Part of a small language model's weights: rotary positions.
Each number is 128 + 32 x the weight over its row's rms, rounded and kept within 0 to 255. Layers, rows and columns count from 0. Numbers have three digits each. The size before them is the row's rms in percent of the matrix's.

# up: layer 5 MLP up, 896x256, rms 0.125, rows 702-719, columns 0-255
# down: layer 5 MLP down (transposed), 896x256, rms 0.0608, rows 702-719, columns 0-255
# gate: layer 5 MLP gate, 896x256, rms 0.123, rows 703-720, columns 0-255
up702 099:121114123086126183097161099097117138158106077154079127094097129116102142162159148116134139119138153102072170140091085107168091109146116092101125106110125049121146061132097124157114164128141151148095116102205147065126078140212123176102087152076107114128151195157140161155119134191094104121096176132158132162148167143160112095097183101085097151147187124121106159141127108087099123057127167089086145113118163123114118117118207139105180168099129108105144103100134104133151101137146081094131164178091098149118109143086154169091114162079183158154105104081099169092095123170112195131142060152158163127089148139168121127095065122134120144109059130138142131204119135138108128108096139118155133125150102169190144129112028163118165165056143099152107080151161161142117073154121122
down702 092:157136144100116118134160129106047145143072139108100119116087136125192114160160091106164151137096119062150101149132147102158098131107140129080105143055122154113110146099200105114136086127105094136132075153117128102145099124089090112149098114155137095169094106117073084083121081153133064153146122104170136140140127108081135166128070140092142092174128140124081136093127156115167115188128137187100147177123210166155122088114116134114126129124144188134097181102134153141095213195148103168116110137141109125115119113131115067112108156141093140053104107110128182107140117111160126102146198115145110162174161115137171109145113159040108091041148109126148085116141113144130166136074134151076183091114170163097172155108169119145138095162083124099069147066138161129090238127153142
gate703 102:136092097163119160081160142143134115098130148174090043089140120077170109118137133134148142101082129166134146125154163088193137130157113093092130117108088160126133161158138110185124140139152095160142170162173082086148099131147082133116092142167110136131095150160060112095167192116194170146129136112087137149129107099118143125142197113119128101136137106107135225118064148160094104191116123131157109145147162126139145064105120155131069151104182149181130145106149131105087160087146150165156133109100147134135099178129104142115139147162150138154163120133158145068184128106061077073062072162079105111080099107128128137175047147097188222067124083183136180135166106187152149134046075137109129132120094118136063116153142120152127177098115103142121139100139134127112129151131130
up703 105:134079076154168197107115119126140145145077160149100117122154085154119081099157138139088114132094146102084161120072158080082160160142128065101111109125152133053136195134122110160169102059116120079126115116118139095162120120144116083182089102106107143103188159154087098134128151109187122134072134097112153127165087090192118122122176155104182116136119075119175147069098124161142122186134108128118106112152147131131126117100101144123112196140149135130156184070096141150110106128090128212097058140094183094078155144105121151098202140183124173150179085119137136155167178106096117169103172157139132143120085097163151104141130124072140170056121144185107153181136060199141180108110101116103109146164159121145098113110145122183105133122083096152164147147153146090151158131117181
down703 096:065128123150152092155175114150135108140126151141152113188061131072095120148120110100170154099103100156156111093150158133147140088122103099095150151108128162125104086141114191145187134122113114135081140097137144114156209129165179169127139116138156122186160088104130152092069095119209135121156124128188136155164104094156156145142119120187115112090146203107093119157176161122196143110159194054110092119073107145152099122138137132182176144152138161170139145101099135118149121111178104086174167135140135113132145145091097151125173162165098170102094099045129095094157122102166109088126099096118165133147121181145133143116138126186108142096124118203068133114147122211167163116068142125158086169085121186135111128106082124084135097131174124105228102136117137161146129094106068
gate704 101:114134142134112139157118157067129155130162159158157061173089158187139131155100147095151177121123139112079097087177132148146185063101135153125174155108098153109109134109156150060042204138099119062153138154110176084137120140134156080144099097139093137158146171191164097139119116124108094153171124095104135115130168156103113142151123042152134141155215094137146137158142116188127126093129150105050138102136139129061080042102142103129177115121090099167090149077133144151156087107138119115197115085081103130111121080144119118110157166111132137142120101117125064139112097138092143059130196167116149174107123133169152096063096175117083075091152115089110150137142160140168148116171107173158101127117114086110132110136086146172124164158064194141105133113102115148125113120087142
up704 106:167150151165152154144134136127147084123126161095139094135098218155114158092122168127151160149163135183121154101092191077125107150130144151157139082089158093149141112153128184126146088092077090086107082121157164108179135136100125094130125153112101144131120101168168138153090087088082062094181084132107051144177119148084143156101127096103174068199169083136101155116081151124118140163156162168112181116141177127144093148135125154105107148155143132100121138062139134089134101060159125162106134104119159122082132065160120100128127137108126106117177136083083047123119108132174079118147160141086141130131063103136099130128075133175084105119146119103123170085083174164202080129131096071086139167102139131107170130188185164150132125181123119083148142150125203104134181123159171
down704 104:143109130146143146135084139182134096150163127104131125146141093150122040087137092081127122122132172174108104080145164137133122117093175184106145085135104155085144106135071070145135136091214119107133178152196099128140173078170112163084041184122147083069174080125143147156185141113136113153148132088174166097145162142146103108143118090140157084147140147122187158115170204116142109173163103169130087164146166166165161156105089181090137167148121150102116135110193159173176080071109093110140146128085148089097152151126136112156049117128126113135182157130108108146087116144149140122130097115077099063154133124122157103151169172116122153154154099146169130126101138116159139150115098124056164143116133118067154167157105148171103151100097182078164135163101160172063145080115143
gate705 101:122151091131102140099136141152103085140168154141129113172044154158135145127120180129122123114137194156081119146147119133150101074059170112101083085148099123183085108141139212189080114109142106092176126159150128144105194117153108126138129162161116110108195126152080174110139096137084140074135181119081141137148084084135068074162109123149194143153122133165134161119118105142137158167155084134140124127159154105110109113089115136169140098146151201102152213085165144123109119129067059123112102200118110162114135086202082126125089111102164118139099085142085104102051128146149103102159136120141164141087085119173163153101118108126122092112143096160140153101178134117158148114207151084144148178145084181133091193108117143080100125148112163079110177129128103143145107160086083
up705 098:136141108128107153139113166126142095152150195157119088181092107102147176119143128197144130118157119103082103071105080120115066132133111112116146139169093176083077169151211166120107130188180181125143158107121094109169175123116198134126184107146085128107152140102052144185123128216035124134127082113122146134173088095124075056164170140122114143140118173126133121157099121135147148167089082113104135093108200115097119100101172092144121088112120111167120172134133142111145136131067123129124157174124114089138091119125090140140137131173177110097118112116148204056063135094116161152148137131076097075126113113159185105119060130146141096150192136131142110154167163128095145127169154103144177130173112138116076165115117143132112147134113158059090127106162134100177105151070133
down705 098:167110173141076153135119134069134105102123102139130154123151108108154142151110126149057100111180097111117056127127141148137133171176081050101157186136116134113149154206097166100119113112120119183113120096069111140105108153116198099141166123086167132135109135141163088113145146130182109168134144065125180071125160090124071135138102077134131107128154174144123124144115139160151097128137130126117144163022127132086137125130148166162119131080164083140023148109116160133129142135172152129088057085145137156148150145162208101120133149145123124131105170144151215127079133119141043117124070133087105120134092109146096098148155149150181056162152138138138037090104153171133091105101124163119172154119145119097158144125074155140126126081182155139137069125139184111107140085154110
gate706 101:130066077163169055117135169106179093152177102126170086136114102130166037132152122137121093158197078173129103100110148119126144088126181134117125124115115148135125106120066146203153122192107136159077120145109118048140128163140092132109132122112121142138087138103114102135082119139192159152073133093133081136178070140104063101168071098116113161108135115087158188142119129114094084118069111140078082100117168089153089147131151133132092135152059091141119092156172137147159178184135086072137142156116109123087150140173131136174091167131138124107139099137104171177069125101138147129116193104120148128141149114160157125120152137113203093180178136092132105169095146079096167092061147168066154142130145132153137164076119161163191124168108156101128120114138134076110162158121114
up706 095:135127128155101100096101119065159131115090123176157114133115142120182132139094042119155142140183099121164139167137132154152164172140137117112134110100127091115134168126126090176203121140070129137141079144102131132122056082082101109108135204107142119161117199146117132151110178131134124085144129132126069144141126119090128155209147149090156112096150105102100148109172108062115151148057127154143103108131132168104145122114121123121109142129072091063144097143118167151166113084149146124068132147088152096058129175119172100069111134186126113087160115181087103126110140082129075151150196067126146117150131146170143119139136161098090121086091088092121107135100139137165088129159148108220032095101103146097094173117112138112170177189150085138203080117144103149153133106064095
down706 098:140116171132166148116119106109129074136089121116072156126155190068125166124143099128101111122084122128120096104157097146132138118101104170091097127117149130144107150133163144109167137104138174124112132086211110126107141162112133081151094123132127145079142151179185136056137140079162139122023191145129044136107100133130084089136108139153084117151154184120119100068117138131155152110169120141123136211133107143203138116150102167164097124112150147065113157058148142118114129117129153083161064096094151105120139120150205183081135151179096214093096116138137112164145153140109165135140080162151082161159145153139089181099093125204084080073124136082122139118125093163118104117149122104117164064093095163094115111107114085138098120096101173161167139119141138151110073102102207
gate707 097:102119132140151099156174181158125115116210094155178135131077160127108039139105152154105158078159140132064105121190144156113162156102134076207078059127215143113123043091094147177131078072087136086147121135112131144172063139155064181151131144113106115078112168125142145099088118165162136077137131103102119125102121122139121101135139100114092098147109167150148121126185114169146098106164176149124151191152143125151063100148149123153161167055141075124097135106165123088136102079144135118114107087117098120146103110084076095140162072155121125156102160126063129155140121125120178104152143136154167110115157106181088141130116145093101136122089150118086143096103155139093121168152195103115155132074170107079152144139150124117178089101135084131161129087146055158112123130123185
up707 100:117165107092098142116133102118107097140111125138125056167098124079203141101126092095107104197138131132133102087077074140202157044145116164041158122129082151140060178173135084148066156154151114140121114157136106209160108209105136078102179088124143163150146075143114133132105137121107124153081149164132159111147129160110105156143145158135120177136137079175138132163142148090130147173113117132176126127109107110118168140145094144129094098227118164090195111131083156149167085130100078167104136108127108165057134154168145140091076121165142158090144134160173123097146131139128110107119059119123099117155098143146158164063115084166083128040074111199151094125139156149120120077127134195137098131122100142147099123170146140081098121112138118134089163152097137111136134110101143
down707 101:151109125103123119164082122098147116128141123124149082117130130145089098089059146147144115119067154142140115107134100110134096086140122100144061168079150195119073112116103191044119048101111149105097137151051144157162118148126158131141130117178080166131141089153067142115064099116108122094075138186166111126112151094097145137038139147172100160136108127119101092136130125095130110110070106150143036155081138067122114066123156094165153134121110137185166134102100126103145041149106124098066162131101086119100162154128170109136141137140183082116102177139084107179130166158137180076136117108131084124132094121102141101089126088093059145154117168131134098083162158106118111084176147187067094130098181091151086104137120110097172121125105146129135132065130104117151182131133151
gate708 102:167143096141112119168114070106159134150122155097099126120067155160132135193171144161115167174145144142137107110130188142136161097125202155180106141100055139150085149140145067117133101145099158071140111094123162138136109142126120129102150089084077123095114144170110102129187135124086080126133151144084147185125109157112146142132130121148062207116088098139161129164152173167184181153143123123119094145129157123125143119048083125148167156069135139109145130142138130109107121140051176167154211161080074074107117148122122148154096193130095135097126162153159104190098087091109129086125170103140141097185110114114134129083095157075115150095171173158072100126165080131159154144094110159063108086110113178075170087129121129109164078120159209114113170133113083159113136092128163
up708 104:189116138159166147159121182108129147158137093200112112129091116131094087140128161130129092122193153194114089143149054111146054128114084158153142194142145093088174098117089158111141158071090161182098136177109130168144124090119089125151151121113146147118133163160225130126088171125156162117144143092116113101104122120112148131125172122155146075119111174149105120060093170030115143126173109133115141144158171235100122200095128123152143103134169121105057129150118107121133140081153139126113097149128087132134132164085106105112140172123088117125154117163098155065145168075158106111113078193157142122075074119149116083152123124136163141171099118120167147183097116171116116163048065153089152099162136155101098152146112114107196139144120142148148119152159138134098109165127179
down708 100:093081182095157138128096123123173063145137099119095099066160169059139166097114116113165119074174117117161107147140152074162112188135118123115161095147152092091078123152122134136125161149143142119079140103073146196080115137155130113075156143170144119168095140224133169091116096136120092098093157119140169113139118146088150087147108173157206166103112149130146128093136139130079149139129104169132116115091144090158093169151131154150144180101154102126174132153084160099144093127101175171105119147076127122119113105095111151123132126149162147048178112077180119066193142052062173203095149117130161092097159116145145161188132126147144038084152109117130167104085145172121141139095118117106103124120111144133147143124161169076151057132072161108110166109162147100148159104162156
gate709 095:179095111149064089094142196137152103130159137112133189125147167154118122135109112100100113159064120105185138082064172129145120137108178141141188177121151108115152127098126187115132126096120108141190116144134126126168132105111097137155121135076097182079142115088125101104177145139116152126132178156065172092143132121142112112121150169099164138136155187128054184131144099087126213117124154112148138144167126190092106080113110144139106120181092119157089137136154127132091124104120087079176104102105157139196109102084138097119079155143170124183115064137137164177181172140133115097201136148123113127125113060100099123114106087187096063119166107104199131117125157116096133092126077094156136138159115120169136130137113193104114136092109164138077163116101031066161129130197128
up709 098:146092107156172128072178066094112117147149114150099079192147066099174106134099106134174159135155138197094158118186103063111134103125148147128141107119119135173105163133143120148078129136128141070133111145156169118108165182133141074088160199144090079179113087177084032105138136138129086156080159131053080118095155123055150135101161135173112109113137087066157149149063077135120101140135085101081138164139136120148155161092123132135171153106155099113111103115119124142116142143146153150135120158182142160112139105150134095078106115106145151176115141107139115108183116144091183110104074074123082105177135149102099153131172149157080104137156150123122095124153076102182134169151188174097085154111103144129138212110156069159202124127144147125134092137148114190117133108096078
down709 099:133139198163140116129143147064067146068125217157065161123120142167107083101169163159155119180197133152123156095117134119139177057114165104076126097120096100144101108137140139163090145137126138097096135123180201121154152140149123141104174096123099051099095156230147145066121158146086138156096169202144134089106154110150148098143135122163166113088131061100139139135087117096125083110131152069105166132182061128115126116104149129113100168141118133151118082052130139170097135165117159138113088133170128118176163136126166173126106079115188124155070101096133137153129169118087148116096104105111135125122172131138122100162121142079102091120154102174138158085152130125149110125119217117149142198169124148064111123076140103151122182075129135134133136089157177161136132100121161
gate710 104:127155122177127159127103136171130092156165213122129114129117100133128124110140139154163121120079111157099095168096150143126084115150205071211168163116160101152126142074098120142052111114186085110127101154108135086112095128130149079132134061151173111142138203062146120129098146102120130140174101137135160151139094120116206125138088116114153152148054138127128067129058126085081118103096098115148058109175140138176159114111098126096144130168114149106117077150170167179201065134154155114078196121121131172110168103154112111152137147168132182159128114115098123121091157114151060078120100121141177174148119113149144171154096122114047098081103091175128084132140101146154051162212171137097103094118154133142137153110094131155124123125150121135140178098127159120127137167131171
up710 098:079095144118115121130115083133101168107105099119146090127185099124117148132121105128120143088118177125113108121141143115158134158102068137105086089158133177177138122115151164143187177146072109118126204068120131156187154151151152144145133109111085121141156091110070159153126175145124089176092134118111073083102176129144075081117149150124127128106127191125096142076127118148108116107151192137137165125142117122113170150119123120138126153085152136136200209086113081088076142110098140135161089118108166125157116196108070108147091132103085088096113142112129108079129133144139165131150156104122108102103118145170131054098148116133148194225180185154112199123131156060113169106091160180087137150103109105102123176149213152089079141110100165121113046135125074100087105107191104
down710 101:074137138211125138095133113126133178166102147107165126130099117170144100137152105131081166116117091062058116132131152048083117105146132148108148146141103143151141110097166111107160102128116142076139152116169142127059132099127160132127092117144117111195097187109120142115119148171111134093145127161171111126118151175152123110131160106107146090147070105134106135124118177166120189115132167121177067144157133111095115162031153121107150152086144168109131186119179121047072063087102112100125176133210109148107139093134118099091161108131130140165046123066120106126162131042234103122102085099146082126130142161169126138134117105126109124137123141172124163072133154186165108119121117150112181083079149122144177079111130160096181165153143207113099145138166156121127166128112132
gate711 101:116125120105155142125137145143125145110132082175107110126163161149124097100081162116106088117117147133114144118155155142124112062113101088138122099149170066167212107098061095139136114133174196063169168092148071108132088117181125101133094126113149124118118118123119138107149106123144175151115074087122102125114127156072086121076126131150141108077090121087167143166146145130178073094148159122161066174180120095049142141140100107064112121192106112120161119090183177172063129120146167113153149090169092119084129116119154122148135128103096141027138078104138208155097092132135117101078131081169076107140135146125145049120125126149135078118097121075096066136125081166155080046159124121126158139097118137137122093070124132140134117108053174142117110126160120196132137119127181
up711 101:089158111115172119168103153115106085156128128158155174135134138108121128134124169117145066111192172135145135118116111184113123093130141136171141117105161141116137085165102134127150109191148200084159164097159102110117146107180160107099138139123104097160110108120134107121108099123124117036129081113085104131080165139128046097089143124090129172111061127133148145154149072153174129107132062103141157162124107103197141132118089148111163153144099109144132180111133111164124154154090174083058146092160139063111136095145107132118103184156190162154206107127115138181112123110192136174160149132089119153112140148142165117149115162090152119091183071136117090125136085156081136084121055172150178131123146134067113125096180134182137117171073180112117167039145104215152141112090157
down711 100:110208130131127122115105175183122189107120085198173117146095149174138118092144106133125154135102161115108123123141185137134196112086116068112147103120134121142115146162222152093164102103143147101084132119157117104089101120046148126124150074065109128084173123156109088157169137141120212166091117092084013154187100167149177160105165035122062100095105129068080081150093124092088138136166138153085106142097092122067146137179118107095108128135148098185137132203172141095112123112157086132151160116122126140135099139156103142094142136131113074120160111098142162074201138145133116095151111090130123119123137160126127092122098144116160139144128171146115123183102154148130167132095102099151149082157114103163165108103132111151141140103122116099160129101098125085119038136117118
gate712 100:142156084132170126159117145173157141184136141162096113142182131158159144122105112088156100082140136140124135108139148158105105079117081140147179111170131100100115185126111092168163095177137093144133156168127114093138119051165189076124157106089140104132169110120045139095099143102104108091106103138086108116159117135174124123080086143088120133163089191129117092069103202145110124116184179127111152101081140118160114066131193133116117173105078194146137119154112172179125125150149162107167116145070172047127135148111140183147197142144130114119112170110124143150136114156107119121112126151093150123142119124194133160051188111113177112185142190149221151192186117130108065118091073127180159107187136115112152153139161119127117091105144129106092140163092108152169101111128106
up712 096:169087158123106122155168119126156084206191188118162177145193124087130126131137154132106109167171120155103106178131151138165171082120181074099099132092142211084136158111159172145139137114157151210109134175087100135156108177184145137177124173129110108149143172144164155125161134122140171087112131168082128048110107203096163194098086104105122117110119139100145110103086177104064144129103132081124120136068127089104142122172122099130145106142126122124119102167132095191173140137182196064082148148099127113182141130073108144132112097170103127154109156097191182084104123159105127149124098146117140147187147159142126081123122091092111096064143107076157085117161087102129107174107101124134131143120100119165135142164116171157093134142197136168118169152140172138139166088122152
down712 095:070075157126069142115128043140128108109091140139185097117090115124140141099158137132142150155094174097186108074078165082153134160105148115088145113200148195099174099149188126131137168093180138094165110114128157121061101105136158138164136094106118160074133107133158109107174107100181101125136114160126071163154142158094165124174153142124094059172123115157164150170121090069176153114141180112146105111111140059162124117139114102109155197115100126209176156143099111105126158130110061119109151160145128158107050141133131109126104137053127101152118073167168102105085115099122136098111144105122088120115090107153150165129119148140049095139066173139107150104108142148177184192139132132151071130114125151133122108094094091132140117145197164177122176165139118131079121105181117
gate713 101:144171123130147126088124089082091042101171109147083042111123112090126124099112160168106155126101134086161136144145119157134065075114074131054074140133089096143170099128151107059136143179116182107116164123131197151140114104125134113160152086144144111148122134172164114101177149095112140071125125191061131094132178121147103146135132122146093084126159107101096176120069073147123154120146132128089162107144169194154112126000086148099162132134166090213097110132109163102126128138104144150128116148114157102123112127130152126136130144154138112103183139132179123140167095183061190121104110092067073098150107077110100121116139139134141133106129187132094137201089109142106169078137100129127102173144138108096131153111151160157141159094090114158151112153107150150117158158096208
up713 097:156060075113143112158151161175103151142140139100126126118106163119152177157124135148091117129121159214193060129135121098123147155123109176171074112100148084149153104147140137158142160103150135136150086112114118130080149103126129161135075124135156106086141100188123152170081063136123106175146159109186128128118127154132175126118144164138151089097079119103129135072156169139165132115133120061144104153104103118147198148209177114218163116121130176136132154128189140118138133119145081157087207107126110128142165172138066133095185148140099136146104157145137137168085175102157098204100149065158133141093096060118105136104089052158161116164116142103122119071099179106181119190079149121081149100130098193150114100081127124145133095101121169115160088068132105141138150113168097
down713 101:114145128139109156121107120124118172126099053194074109056099099073189133147089101123117146158141142105194162124136145097116132112081126163129112137146138143117201128155149174107068104086183111096087130077194170097111127230165091066135120144134139127142137114096143115179110107073122128157094140130121085116095147071106133065064156162092128140064151153173132129120142110129166133155165166153149076144201111107141106100213117117146125158165160167127119088108152130122126130155113217183106160105178101133139112099127166159061137132112098178183176144143187113136109170177124099133181145147109103090148106094141107162133157149103074125146169139133164122107113113173152130128166104125100166187079146105127140161171151136161150168080060111153134130105100112105147158094143138
gate714 101:094109146169179200160090174150123108049083150084156115180185172147150151113141142087152125147137126117222128038166145077123120144062102126175118105106167125136097052144115116143175167141129111136138144084141094140104148118153098158152178111174086116117140150137150111068117152119113219159062165135115169100128127163131142182143145175109138158143100124126120144120128205134136066119124109125069091171092221076126141086156193132151099152118087095110088116143171091148092130128130140105107136063173137130134122118106185108089178153100134118113117162121150199126153156134113157148116133079126118071091104128117086098163120126114149121098100084109166067126143142141144155144105164142106078092150180172191118149142139113119106137109151112129161115089164179128098135172085131
up714 093:110172094125153088144120177089097118104155160123110155116117117131077145185122092166171132163140180165153129190072079094100096167104146129038110155142064077115144132121108126106081105118105132138118077174119091165116192111117079074161137121155122146156170108167118095166164149108155097102150130140182104148116161128187130143161129156184065100104079093069133136054126103113190143147136080104076100192142109135093146179128101122112123084125183093121097175110101168129091132118102146148105161161112153124064033153177158116121095095210098141099109116150080130101114121074178121162137145105115132083064142110084130132084119148143103120085137130092114145101135164094099079116135177103151113127121119184168112109131088117121139165071155074132152156135095175088145097104135097
down714 095:098131186109142162126187164113153142164155142123125137159169161078109120065185197097106124135121122156138146141167177111149140141099123170169092146106129105114120104103104130123120162138102178114200126152078178136215178111172171115099077116150124090142121098118139141077100124126109130146170141131130083122133134111126169139078074168114146167156108189108161136082081149143155091152134130118146146092081172108086177141107155198154135104117095126109084114161153114116124103118171147133129088053093134141150139190074164106125157093057126099004173147118169125183082120224121136121090122156141117121130152132165150108163146096121162121081164126070134125141180109114163128091178140127089134147153122081141140165157133099144116071199092143141101166100166108147114161160170080
gate715 097:197112123114066102132146145167117125080130189116170102169141136177156177143094178089131097156151177149112190120095160176170136100100128107158103169068102172132099182121117115099116114088134114145091157140185106123112107094112112120162128125142087118152128120109096128204107201213194146094119119103151127145151136177159130064114092074076106148127137132122139166100136126111076148127120135101155139117153155102140082163151219148162173180100125123136109134171132138138087082110126124106067077151072116127123106126119106111118072068092187148121107134158087104161115171135120116130092078114131177182144143162170117107159093141097138150101142125074189139132118050174121160117103145109130211140156065121087108183107149121155121123132121099085150093132075115126127216155142110
up715 093:146123116177135131122121093152139150146074143184162064086102129112124098086192172093128112112092102122108125099085121095117150119134154103068097099154137095067140148140171098123089093129118103134129058133090103117105176119178085184137131142125156127135134122094108171127151103114188179124138068101150127105157100000187092109139201111157165131131111136100091164098090150145126129113132125121121134153088144055115231148153140101148133139055117158163144082041110125147072141141099107123130082113113119156120076142151090156146146166168148137097145089123071087098103144102156091111165150098106070058132133138138106072160088154157145182120089175137105136115152110197107106150171136129136139166114098119121110104107118171091142169137123110164104166172120088108177077086145132
down715 095:160144102129187094097128199084145120156178116109116189107137157101091115154155176059104078134032104151088096214174118089121171104098103092125084117112155154127087155132116066112135131137094141142187099113115095120128071128132102152095142097161094118114160155139140148114072085114096218097097187106086108082063186103161176162182126138114097152140131093112104103115096084176130101115128121127142133097139114190090116171131147139127146126166156143109099135117163113133095106117172119127128101177126226118182139161151094114117133127134102092175070115140141158097119143076152109144123147159088085142163053081126143111136153149111115155163156141152108147173100150137110096129112111118180088105162117124150109145127119071059141117120074118140141030083105093138173130091105129
gate716 096:166112137096143163114131123130047105111104157162166131161121142118097122126100102134152128114129119104172120117115088086142104104130166146120082218129170089133119122127112105109157105092123122107138150157085144082091133037161080097103095127079160114094143179213092140152037167138167145121145132132113109135105107107153101107158125201117140134098136145102090133086093155129125129143124175113128134159240155086151060085181127144128130151109157158113132089203174151055149106074132106118120167136165117090143099140130109117170122124133172117149132124095108123092072129112128085150114087075205071104152101108114106089147070066121103124131132111146122183203143073153135085111111181075106125152121099190133098165130203131119173135115115114161165146122126142152143090118056103
up716 098:119211162134100072149116131150179156162124119152119133183099104106128178144178133066154096144159124167110153076123128176138146132123149110150173048106159136082113129121115141115112134126144146112142121153118083164103117138068123110095144130108107147143117200103144135148128149119126129084164137114171134144177123174148158147152115124119143111091112121115092107180112069160177092157197044152042060098044064134120108116127124105116123095085136152183090138132161153114148147129113170091159154091077114166103122144135166115156102098126101233104112127118125171112124117129096189085076140194126129096131091180137139095140144121205187158097127115082162082076099166130155131132094130189190114074105074111104108090178093105133092124164153118100142157112103081106146153105154136
down716 097:137188102143169136081128111131128078171126125079122103104103129126126170142082127149146185078187158093105102163130109064101166145111131140134098157146121162122087121116141124126093125114110134201157130172135145091081066089197131142155155104170170102122096136140143094069094086141123099164159142167133101127104171101114089117135115107111106138140079163141142129078090100080124162074113160098138181126138182129126168162177210140104178088146134091087169128074188142101137163160124092098074150187160099098164151153151095138102130123197178118118127100099095085088160086071173096154067146070127190130103160132138086174146155091104077123080149113156118129133131089127121163173117163117060083183175115078173086145120111172145150110131140095176110091067122165127141128105114099
gate717 108:138175125110112156120163118097125122124201108145120097196148148138145125026134173069153129096128115104124139191147112126153111107156161105103126143109053136101141080139158100141113146128083087089154139189131193105134138142098119099172134118131147030144107156195137159115154136123045111059131144131127131128128075167147124162122153140174070104094129135113063137156174060133037112134126164120123163171168129133048123123141107189121185115105208089152109089121088132129114107088151116130162142153156101126159144105108072166108118080165148115132109106097122135106105099098150153112146115092168117098173158158101117114003106128145071162130109093085142109196182129106099165082129148118126115115126107173123141139143109095180110135102133147140122093114151071155110113111118116
up717 106:141060181117088139135092104155112128188078103119139179096119134118173148122115110146112091121133036194099123159164138140174088109198140150099155140075174151094153145142173147150157136111139146103142129098101108113094155086139132124109125077200144098106028111162099146177202100137077123100124105114091193167098091142113183152076141134092167174110112126087045159104099097103158152122100093134167146116148167134185185076142139100108130060112083102137125182175133119085115097121117126148170123095134124143082144159089119095097178088115107132160163114098081074104151122145141143130103157119156151165121141054153130092145154151154149072126181115155106132116174122142136153096145095085071121116171085169069092164093117109130096144108110144110138143141165100072097149144099166
down717 103:150097115078162091163162104178159111119152158158173140106091153089107069117126125133138066152101109037110122113145096181098124111147094117100171106170066137142127133112165163090186138140129103150143117084185101137147138157176104123103145148147048098154126114114144177158080163111103124083126157094140194181197108096136150114042142126147167186173133077109114118121153151099145148144080166135114157100129115163160164133162168096162112182152136098116125145089134119188198165112102091152086115188130090145135146160051171111123124138128100150092126102121172099129085133155102088123136132049143143140128148072109144144124123139195145124099138160148151139103201095137140070124116159088132127170159131087130086092112056136156142110192068119097121098144187123148087147183137098
gate718 101:165132148114095143140147171109128119093179135082141131116068124096128143150136061115126123140136074147061124100097165159142033158152111129138105124173106088131152193134187151188115159093102140124108123144163088144106127128105185128086130095155133115152107221116132118087133134134158115116046140114146063129135148110074128124101143108176142192114143066185122160141175142132109169137125125186130122130119123140104149102151102108155107146138140128160049143140130113169154119098149177118113171185144111167057106087105159142115139126147136085114095059148172146146113095101109166120088180149174092114123095117184138153068155156125188102119152139138099144123106096111118195026128146117094102140163056093107158097054134099119118138222069132125092128078089138140113105150154118
up718 100:191127140172137179116190060167180067102216090111102112153122169159107136182164114110102089126118148149139101116109124073116092168116094123083168145089152136166178199121144146182133107126100119107147153129127106128173147129097072178136155108180107133057131111121126107131083104142118147129124101103174118130080116113111129130091041137154099171153091125127138142144129204200096115140168116118117122172103122110068157179137124055138125113124130117068089068134112104104157099125152132138170137086138134124060133174108183121170145121136139124094147122187191159172091169105112083139090133112116142078137069108168116174121126195055114135106125124120141103144086139110106133089074148100151104152136078122092146119127183161137066161141112100168115139162143073068128154133081151
down718 103:144099122075168178135169144114088100131171127138145114111116098117118128119107130116105088102187131149122120128137178128089120086177129142105134154117063183185097164070126087170177150110178140140152182130121149087103097121134093145125180140091073123133173069142104169136162125058127083068107149146124068095081098105119064128150124117176127163060107116102156129108112129089171131102116107105108074090090181135167195100134146123127136102067089056105122114159108146167153082178178169119115093147107154112111095042136126141106122140205160095141065110132167086153187161128144110144069159101105155101108151147121139131082078138217103116124127131091179119172115105095112147121142144110148152161111110119208125069154176116136142112155101106138194106145176098141119106116166156
gate719 104:207166103189145117116133089146162100113105156182145098114148142103088104149165175118136167099179139091075111086052119123138078149153136110124107101057149099071132131080118183136160167088092138136106126096161143119147178151127132159133154128160136202153141129132082142136162102104135113117150115111145105171178152114169115171099164115122149140107143137149120176162146113136168077144137191093130154191120131138092148041153101110172127139164143159215157132185115081171126189162142128154162108177169172127147116152116109122099135105137119073104108103124102094103094167115169153106110114187123158158182202143152157072082176141109117092083076124111061069146091156136143172108102204118123125103112159127106121122107166178155156137130153083116065117120054157121124159120096157
up719 099:176137082134089105106137124082108167162144137178095201078140119110138135139148116118084100181138123102150176186076055118174120192125152086104144096091129091058121151193128199161111150111113098150141133107065126150156121125141162135180130119179122112134113139130169127167145105133101139168126153136101194108135142156128123132128136122130145097129150158151120107108124156124168092148091129175077158102150136086022154129051096094154113111130109130156128063158106017133154123107091085173111160109151124117118170119099100179099099088177099036168152104109095161132108120166163127157130097138113130150125102068095097107136098155108075103092071176100180114089077120124148124091142118113147121151125104095095118115142081149157119204124150092096109131102157083097133128156099201
down719 100:152060119104192148147089124126181130174113050117124106124102148166179086136121080162141150149094101095085143159126097093144118096185133106125124129086137152104115176107149128110191142070097096161178120113109131100172160133162137140118173098130114154155163105128062149148104096072128172130131106133151129161139127115082144236135129103120178126127107145118133152157113141085110131204137135122075141131153161095122167110114111125127139076140145115136108121187169112201145170221130168187122122178141096187127106083092087087208139123094089097105143176145134138082137136139104119116143130154135193148112125111167166078079140161123139099106120099134173135100116105091119160175112104219123128159146100118139094152136145115171123173112099162061166215182127166139158190103136125
gate720 102:163139126101132132172102149128164139146142129096129096125101177084093107102126114131055159070098151108114164162138094189150162140124187092137154171116166104111059103105148123149079146136097100077147168116159092104194126105178083117131138179083175144144103096076147157110171109070148068125179103108140105148129102097121130091113128110120153142131104156115171146114108132079142137075138121131137065182132168084136182130142081137138152084115066097099120107064125127144091142148074179168153177083224125110133094155121155117139141122136126160199120104123105135135182117100198104075148138071076084163157173117183100133135071135083129169117117120154182105169137116136173165127150067111132109114144142120085119185160093158067153111162139153140061162096143129115090060163130104